From a checkpoint of a small transformer trained on Wikipedia.
Architecture: LayerNorm before each block, untied embeddings.
Training: 341M tokens, 10410 steps.
Each number is 128 + 24 x the weight over its row's rms, rounded and kept within 0 to 255. Layers, rows and columns count from 0. The size above them is the row's rms in percent of the matrix's.

# layer 6 MLP up, 832x320, rms 0.0623, rows 744-757, columns 160-239
size [100 103  99  95  93 102 101 104 107 108 104 104 103  98]
[[165 163 102 180 138 109 141  93 153 126  90 139 105 159 147 137 140 149 121 138 158 129 134 109 129 144 130 177 153 125 134 111 135 126 122 119  86 139 143 125 142  67 131 122 108 158 140 117  79 101 142 119 137 143 155 137 133 167 111 189 106 129 143  88 112 139 172  97 119  98 116  92 119 120 134 155 103 148 166 133]
 [124 131 170 130 137 147 139 133 124 100  96 120 144 132 106  94 124 147 121 129 138 129 115 187 151 119 117 172 162 150 145 139  89 136 153 139 102 143 106 125 121 120 172 148 101 158 101 144 128 114 101 110 124 146 137 168 112 210  95 119 118 130 141  82 126 106 117 121 164 105  93 134 110 142  88 124 128 145 147 121]
 [112 149 109 142 129 142 145 119 149 125 161 103 148 188 110 148 133  88 110 163 156 143 153 132  79 111 168 131  91 102 126 151 103 125  99  78 121 167 135 150 150 150 133 143 143 134  75 157 132 135 115 172 137 124 139 176 145 166 142 168 124 109 114 131 155 110 104 149 133  81 119 127 125 112 142 120  90 190 120 122]
 [ 89 154 126 131 105 136 139 115 116 141 122 151 115 102 182 104 134 116 152 134 179 135 139 115 116 162  34  82 112 137 120 176 166 104 143 169  94 174 107 145 109 114 137 142 111 145  73 109 125 161  93 153 135 161 152 125 135 112 168  90 111 127 153 174 144 138 160 124 115  80 156 150 111 139 121 130 171 118 115  97]
 [154 148 135 145 123 171 102 135 107  75 100 116 127 142 160 139 107  95 104 168 115 141 138 122 159 107 186 171 120 124 128 107 102 105 111 124  85 137 100 110 144 126 148 105 113 136 149 143 136 100 127 118 102 185 139 123 134 102 108 145 113  99 132 125 153  90  95 156 145 164  81 131 144 118 143 162 118  99 172 125]
 [110 192 159  95 112 129 133 134 179 113 183 129 153 119 101 106 135 145 112 120 121 102 167 151  94 146 132 132 132 121 150 150 125 142  94 193 131 137 138 129 128 148 130 116 111 123 160 110 102 116 126 134 121 132 109 145 188 129 106 127 119 165 160  85 161 135 119 101 160 160  86 157 141 143 181 114 143 140  95 137]
 [115 124 115 120 112  81 132 129 105 116 129  55 125 101 112 151 108 157 117 113 165 113 125 188 132  95 149  92  75 118 115 119 154 125 119 145 118 156 131 108  96 130 116 124 139 129 145 146 139 153 133 153 155 121 120  94 138 177 116 110 110 131 132 139  77 103 147 160 163 153 145 123 120 120 132 120  98 133 131 158]
 [152 109 115 161 100 128 140 132 131 170 129 116 131 121 148 126 115  97 122 135 123 212 113 156 136 126 163 137 130 127 151 120 137 116 148  99 151 164 120 172 161 107 152  58 138  89 121 137 123 161 122 139 116 142 129 128 119 137 138 186 124  97 116 147 147 134 118 129 135 128 136  80  92 130  91 156 137 119  82 112]
 [106 107 116 165 149 122 117 189 141 158 135 111 126 133 161 106 161 102 134 130 152  97 111 100 174 107 133 134 113  72 150 159 148 122 131 116 122 143 123 120 116 150 123 136 146 110 145  93 114 123 167 136 108 118 106 111 169 112 138 138 134  99 179 117 107 162 129 154 111 153 119 149 176 110 129 155 113 155 121 142]
 [193 156 110  99 129  92 106 140 121  81 118 145 101 110 110 129 105 117 110 155 132 127 147 155 106 123 112 118 161 163 154 129  90 100  90 159 133 120  99  86  73 172 151 140 118 127 111 147 119 129 118 162 146 143 120  56 123 126 112 159 150 129 121 152 111 135 111 122 155 166 137 146 160 123 136 139 106  99 131 127]
 [126 118 162  98 146 131 113 162 157 136 125 108 100 115 138 116 116 168 130 146  84  96 138 103 113 102 122 118 120 121 136 136 135 151  93  72 108  78 164 122 130 140 126 114  94 124 135 146  91 123 120 130 127 125 146 122 159 150 153 109 114 141 112 119 121 117 116 122 127 132 126 122 102 121 162 110 140 163 122 147]
 [166 158 121 144 124 114 143 151 154 129  92 146 137  97  81 104 144 140  94 117 145 206 100 109 110 155 128 180  94 103 135 122 125 106 154 126 135 155 117 130 124 114 162 134 142  96  99 106 110 138  95 147  88 108 120 144 127  88 122 174 147  97 103 137 141 124  97 125 111 116 127 168 125  95  93 126 125 125 113 149]
 [107  75 128 122 138 108 151 132 115 183 152 126 123  93 146  95 124 117 128 116  84 127 188 150 106  90 174 116 166 164 118 111 141 107 167 110 101  96 116 125 177 102 164 141  70 141 139  94 158 107 142 142 126 135 117 108 134 136 172 141 132 136 146  82  92 128  70 135 120  95 123 116 143 139 154 145 137 149  74 145]
 [157 157 145 108 149 112 125 138 122 104 136 172 134 116 138 122 172 138 114 101  88  84 129 158 141  86 153 110 138 127 118 115 136  93  70 141 185 129 106 114 143 106  97 116 126 117 122 188 160 145 116 121 129 141 137 146 134 114 117 131  86 112  93 159 133 116 183 152 159 133 143 138 123 141 142 122 158 120 124 143]]
# layer 6 MLP down (transposed), 832x320, rms 0.0825, rows 744-756, columns 160-239
size [ 99 107 102  96  88 105  98 101 104 109 107  96 101]
[[ 67 116  98 108 110 153  78 139 119  99 117 132 140  74  89 149  72 120 140 122  77 114 139 113 154 132 105  75 124 172 126 121 154 115 130 133  67  80 117 129 154 132 124 163 123 132 140 127 150 130 160 118  91 146 110  79  79 124 103 118 167 132 144 144 164 135 125 139 116 135 110 145  99 145 142 105 177 131 158 131]
 [ 86  92 149 111 116 115 101 104 106  88 124 164 132 126 132 118 142 147 142  83 105  90 112 122 100  65 115 146 114 141 146 143 127 146 104 155 110 145 108 139 169 118 108 162 177  94 126  95 114 117 130 143 137 205 128 137 140  85 126 139 192 112 117 143 130 155 116 139 123 130  86 138 133 127 128 160  96 119 155 101]
 [115 143 152 117 149 135 125 132 170 112 126  71 140  93 166 156 138  76 146 126 134  76 133 104 103 123 130 137 174 125 126 116 104 131 115 119  82  67 124 131 150 128 125 128 135 144  67 139 138 124 163 122 147 118  82 115 148  85 137 135 128 146 142 136 116 143  87 126 106 134 139  82 140 160 107 130 144 128  96 129]
 [114 137 198 112  93 146 158 130 130 117 129 118 138 125 131 135 104  75 133 132 145 127 172 157 141 101 141  99 125 118 140 117 105 126 129  92 131 106 115 157 140 172 109 141 129 124 144 155 151 137 100 138 133 150  90 111 122 133 151 129 102  83 121 111  73 104 108 189 132 137  89  90 118 133 143 133 165 150 108 181]
 [123 145  83 131 144  81 117 127 135 131 121 116 138 144 132 113 146 131 138 148 148  98 116 156 125 110  97 107 114 133 127 186 119 128 147 102 186 150 126 142 136 132 115 129 115 120 118 140  97 117 125 132 139 130 126  99 107 127 133 113 105 127 114 131 110 187  99 109 141 111 146 121 143 108 134  65 115 161 147  48]
 [134  98 169 167 144 134 109 124  88 138 100 119 114 118 135 154  95 120 151 149 136  83 121 130 137 116 119 158 107 118 142  70 160 173 126 141 104  60 115 159 141 134 145 113 130 140 100 119 100 135 149 131 148 120  92 168  58 110 125 131 112 127 178 129 102 108 126 148  73 166 131 125 121  95 109 158 143  85 154 118]
 [ 90  89 152 122 107 154 122 164 148  86 146  69  93 124  98  77 129  95 134 116 121 139 110 127  99 154  99 134 170 139 131 141 141 125  77  91 190 148 105 155 111 151  83 116 122 144 126 110 163 135 154 104 138 136 170  84 110 117 118 124 138 161 114 125 109 108 156 158 143 102 142 117 144  95 112 121 123 144 134 162]
 [ 80 120 123  92 153  96 120 115 109 117 154 122 124 124 162 174 116 153 126 165 105 136 146 109 141 156 117 133 139 170 170  68 109 155 136 161 147 159 118  93 129 162 142 150 143 119 115 127 105 125 142 173 130 102 161 107 120 142 105 112 129 112 113 107 156 134 142 114 128 140 128 120 105 136 154 143 108 130 118 121]
 [156  99 123 180 139 100 146 162 158 128 123 160 114 165 127 128 124 148 165 123  84 136 136 115 168  99  95 158 120 107 111 134 130  96 127 139  95 113 103  95 141 161 128 138 141 122 172 149  98 135 160 134 103 169 115 129 101  99 119 134 130 141 154 126 141 147 112 150  73 126 222 130 162 114 126 106 116 128 120 116]
 [148  88 120 144 129 167 103  99 184 163 134 113 123 154  93 152 121 132 134 178 118  89 147 112 124 132 131 116 120  99  95 130 104 124 132 140 111 115 154 113 168 137 155 110 153 181  99 102 176  91 102 126 137 154 131 121 123 107 121 140 136 163  94 115 115 195 127 113 124 133 139 110 121  77 140 140 141 121 144 139]
 [104 126 115 132 165 168 128 113 129 124 115 128 141 133 165 147 144 118 148 136 136 123 145 191 156 135 112 129 137  85 132 120 173  68 126 121 129 129 139 152 139 173 172 130 138 170 157  84 125 143 112 148 143 129 146 136 117 131 142 139 131 120 156 138  97 156 157 123 119  93 110 128 111 133  99 148 153 106 178 181]
 [108 165  73  99  97 125 149 105 119 132 119 129  94 127 114  79 120 123 147 160 154 111 109 138 144 116 115 143  74 122 118  87 119 222 115 102 145 112 150 115 165 108 136 160 146  79 129 121  81 115 128 140 171 116 150 143 119 154 113 112 127 169 139 162 104 127 130 128  85 157 116 171 141 131 106 140  96 164 135 160]
 [154  98 148 145 132  94 162 133 107 123 128 113 152 123 139 101 121 149 111 128 125 180 140 167 127 150  91 132 136 114 160 106  89 121 118 153  88 110 122 103 137 155 153 108 117 115 142 151 142 126 141 167 122 117 147 106 187 130 101 145 142 136 137 137 111 130 110 150  93 107 100 116 148  99 131  92 120 169 109 179]]
# layer 6 MLP gate, 832x320, rms 0.0626, rows 745-757, columns 160-239
size [104 101  96  93 104  96 101  98 108 101  90  97 105]
[[109 120 129 143 106 114 106 141 129  73 114 130 129  96 176 112 114 156 104 122 124 162 172  74 105 126 143 123 156 162 174 111 131 104  82 157 120  89  97 131 133 122 105 115 144 157 102  96 153 152 149 138 122 186 156 147 139 138 152 149 168  96 113 132 120 132 147 104 142 103 127 152 128 116 107 119 120 171 109  89]
 [149 131 134 142 144 101 151  94 128 130 110 144 159 113 142 139 128  89 175 127 174 139 133  88 163 126 143  83  80 126 121 123 121 118 110 100 133 159 149 153 110  92 150 138 182 112 135 170 175 138 109  97 138 124 133  97  54 120  88 136 155 123 117 146 121 121 167 146 145  97 131 190 100 160 150 134 125 102 160  98]
 [122 113 169 142 133 101 118 143  85 129 120 135 125 117 127 104 108 113 134 141 113 158 161 107 147  96 123 155 121 151 133 170 137 134  94 130 131 120 146 134 106 134 135 128 115 125 111 101 182 151 142 140 183 165 116 157 103 115 147 109 140 118  87 187 104 117 138 135 121 166 152 129 116 155 142 115 137 125 137 118]
 [131 142 178 145 129 138 128 117 109 137 166 159 142 173 150 148 101 112 157 206 134 156 110  95 146 156 126  86 128 145 109 110 137 100  89 123 142 149 142 101 140 133 151 120 131 121 134 125 130 136 136 145 101 123 111  96 124 156 166 126 164 127 134 123 146 116 117 122  83 139 141 112 137 109 136 132 133 147 147 134]
 [124 130 134 120 144  80 168 110 157 131 111 113  94 116 126 130 132 131 195  94 135 124 102 135 153 131 158 141 141 106 144  89 106 100 135 104 126 145 107 148 160 100 115 132 145 138 140 153 100 123 100 131 109 130 119 109 132  77 119 154 133 154 130 149 107 140 184 115 125 134 164 197 130 112 138 175  99 131 153 107]
 [ 75 165 160 117 141 133 141 156  89 118 145 146 145 116 125 102 111 154 148 163 151 135 151 132 112 116 152 110 143 155  97 137 161 152 169 135 147 161 149 118 126 112 155  65 131 172 137 165 108 118 147 165 114 145 146 171 137 134 152  91 148 118 150 118 130 125 123  80 164 109 157 138  84  90 145 141 121 140  91 104]
 [154 150 159 127  87 115 143 121 178 171 116  98  85 108 151 100 144  91 147 104 118 160 108 133 154 102 153 139 115 116 106 122 159 110 129  93  99 151 163 132 143 124 142  42 125 134 141 129 107 156 123 127 137 168 158 159 131 121 131 137 159 127 116 144  90 158 143 125 170 117 146 135 108 160 152 121 147 134 159 112]
 [135 100 132 136 119 152 103 155 159 150 115 117 131 134 144  90 167 100 114 127  96 139 137 130 192 117 150 165 109 136 124 152 138 128 104 138 127  95 134 104 137 143 109 157 128 115  99 101 109 151 151 101 103 117  85 116 153 126 163 136 138 120 174  89 132 134 157 124 130 150 173 108 170 138 194 138 136 123 144 103]
 [125 135 103 137 123 140 142 166 113 101 104 154 117 191 115  98 132 123 150  89  98  75 117 170 168 162 139  78  90 111 100 118 128 126 123  87 129 145 136 107 167 100  94 165 158 109 140 135 166 152 107 138 143 165 123 125 129 119 150 154 135 108 123 116  85 121 136 135 112 141 121 154 117 115 155 118 170 154 157  88]
 [116 129 105  64 116 119 111  89 145 185 110 109  86 139 120 128  99 117 122 146 125 137 140 155  94 135 141 185 113 109 128 131 137 152 118 125 141 114 145  92  96 122 163 125 149 115 122 108 136 169 167 144 163 139  73 123 122 171 166 120 135 124 112 133 136 141 158  93  94 158 118 143  89 111 130 134 149 151 174  90]
 [123 135 122 157  99 103 137 180 128 124 125 146 126 109 144 119 170 141 133 122 130 181 128 126 133 144 153 154 174 127  99 150 143  75 130 134 142 134 151 137 153 120 151 101 123 155 121 109 147 160  83 124  84 108 126 107 153  72 133  96 131 127 116  93 126 139 125 153 128 109 150 116 140 115 138 148 105 131 153 124]
 [169 138 122 128  82 111 183 148 110  93 103  91 121 139 132  91 113 139 113 121 132 127 152 118  69 138 153  95 133 152 140 133 126 119 100 151 131 125 169  71 161 138 118 119 120 125  99 106 114 166 135 103  88 116 134 106 116 118  92 108 144 156  82 136 138 102 122 139 139 104 109 147 123 129 126 117 120 109  97 113]
 [119 126 123 123 131  91 119 121 122  75  76 128 108 146 130 134 125 135 149 108 103 131 134 140 139  90 128 158 100 183 116 107 152 106 136 145 148 113 134 126 132 110 131 134 149 121 126 168 119 140  95 164 170 128 150 142 126 116 126 131 119 118  70 143 142 108 145 161 129 109 120 137 137 162 155 150  86  97 148 132]]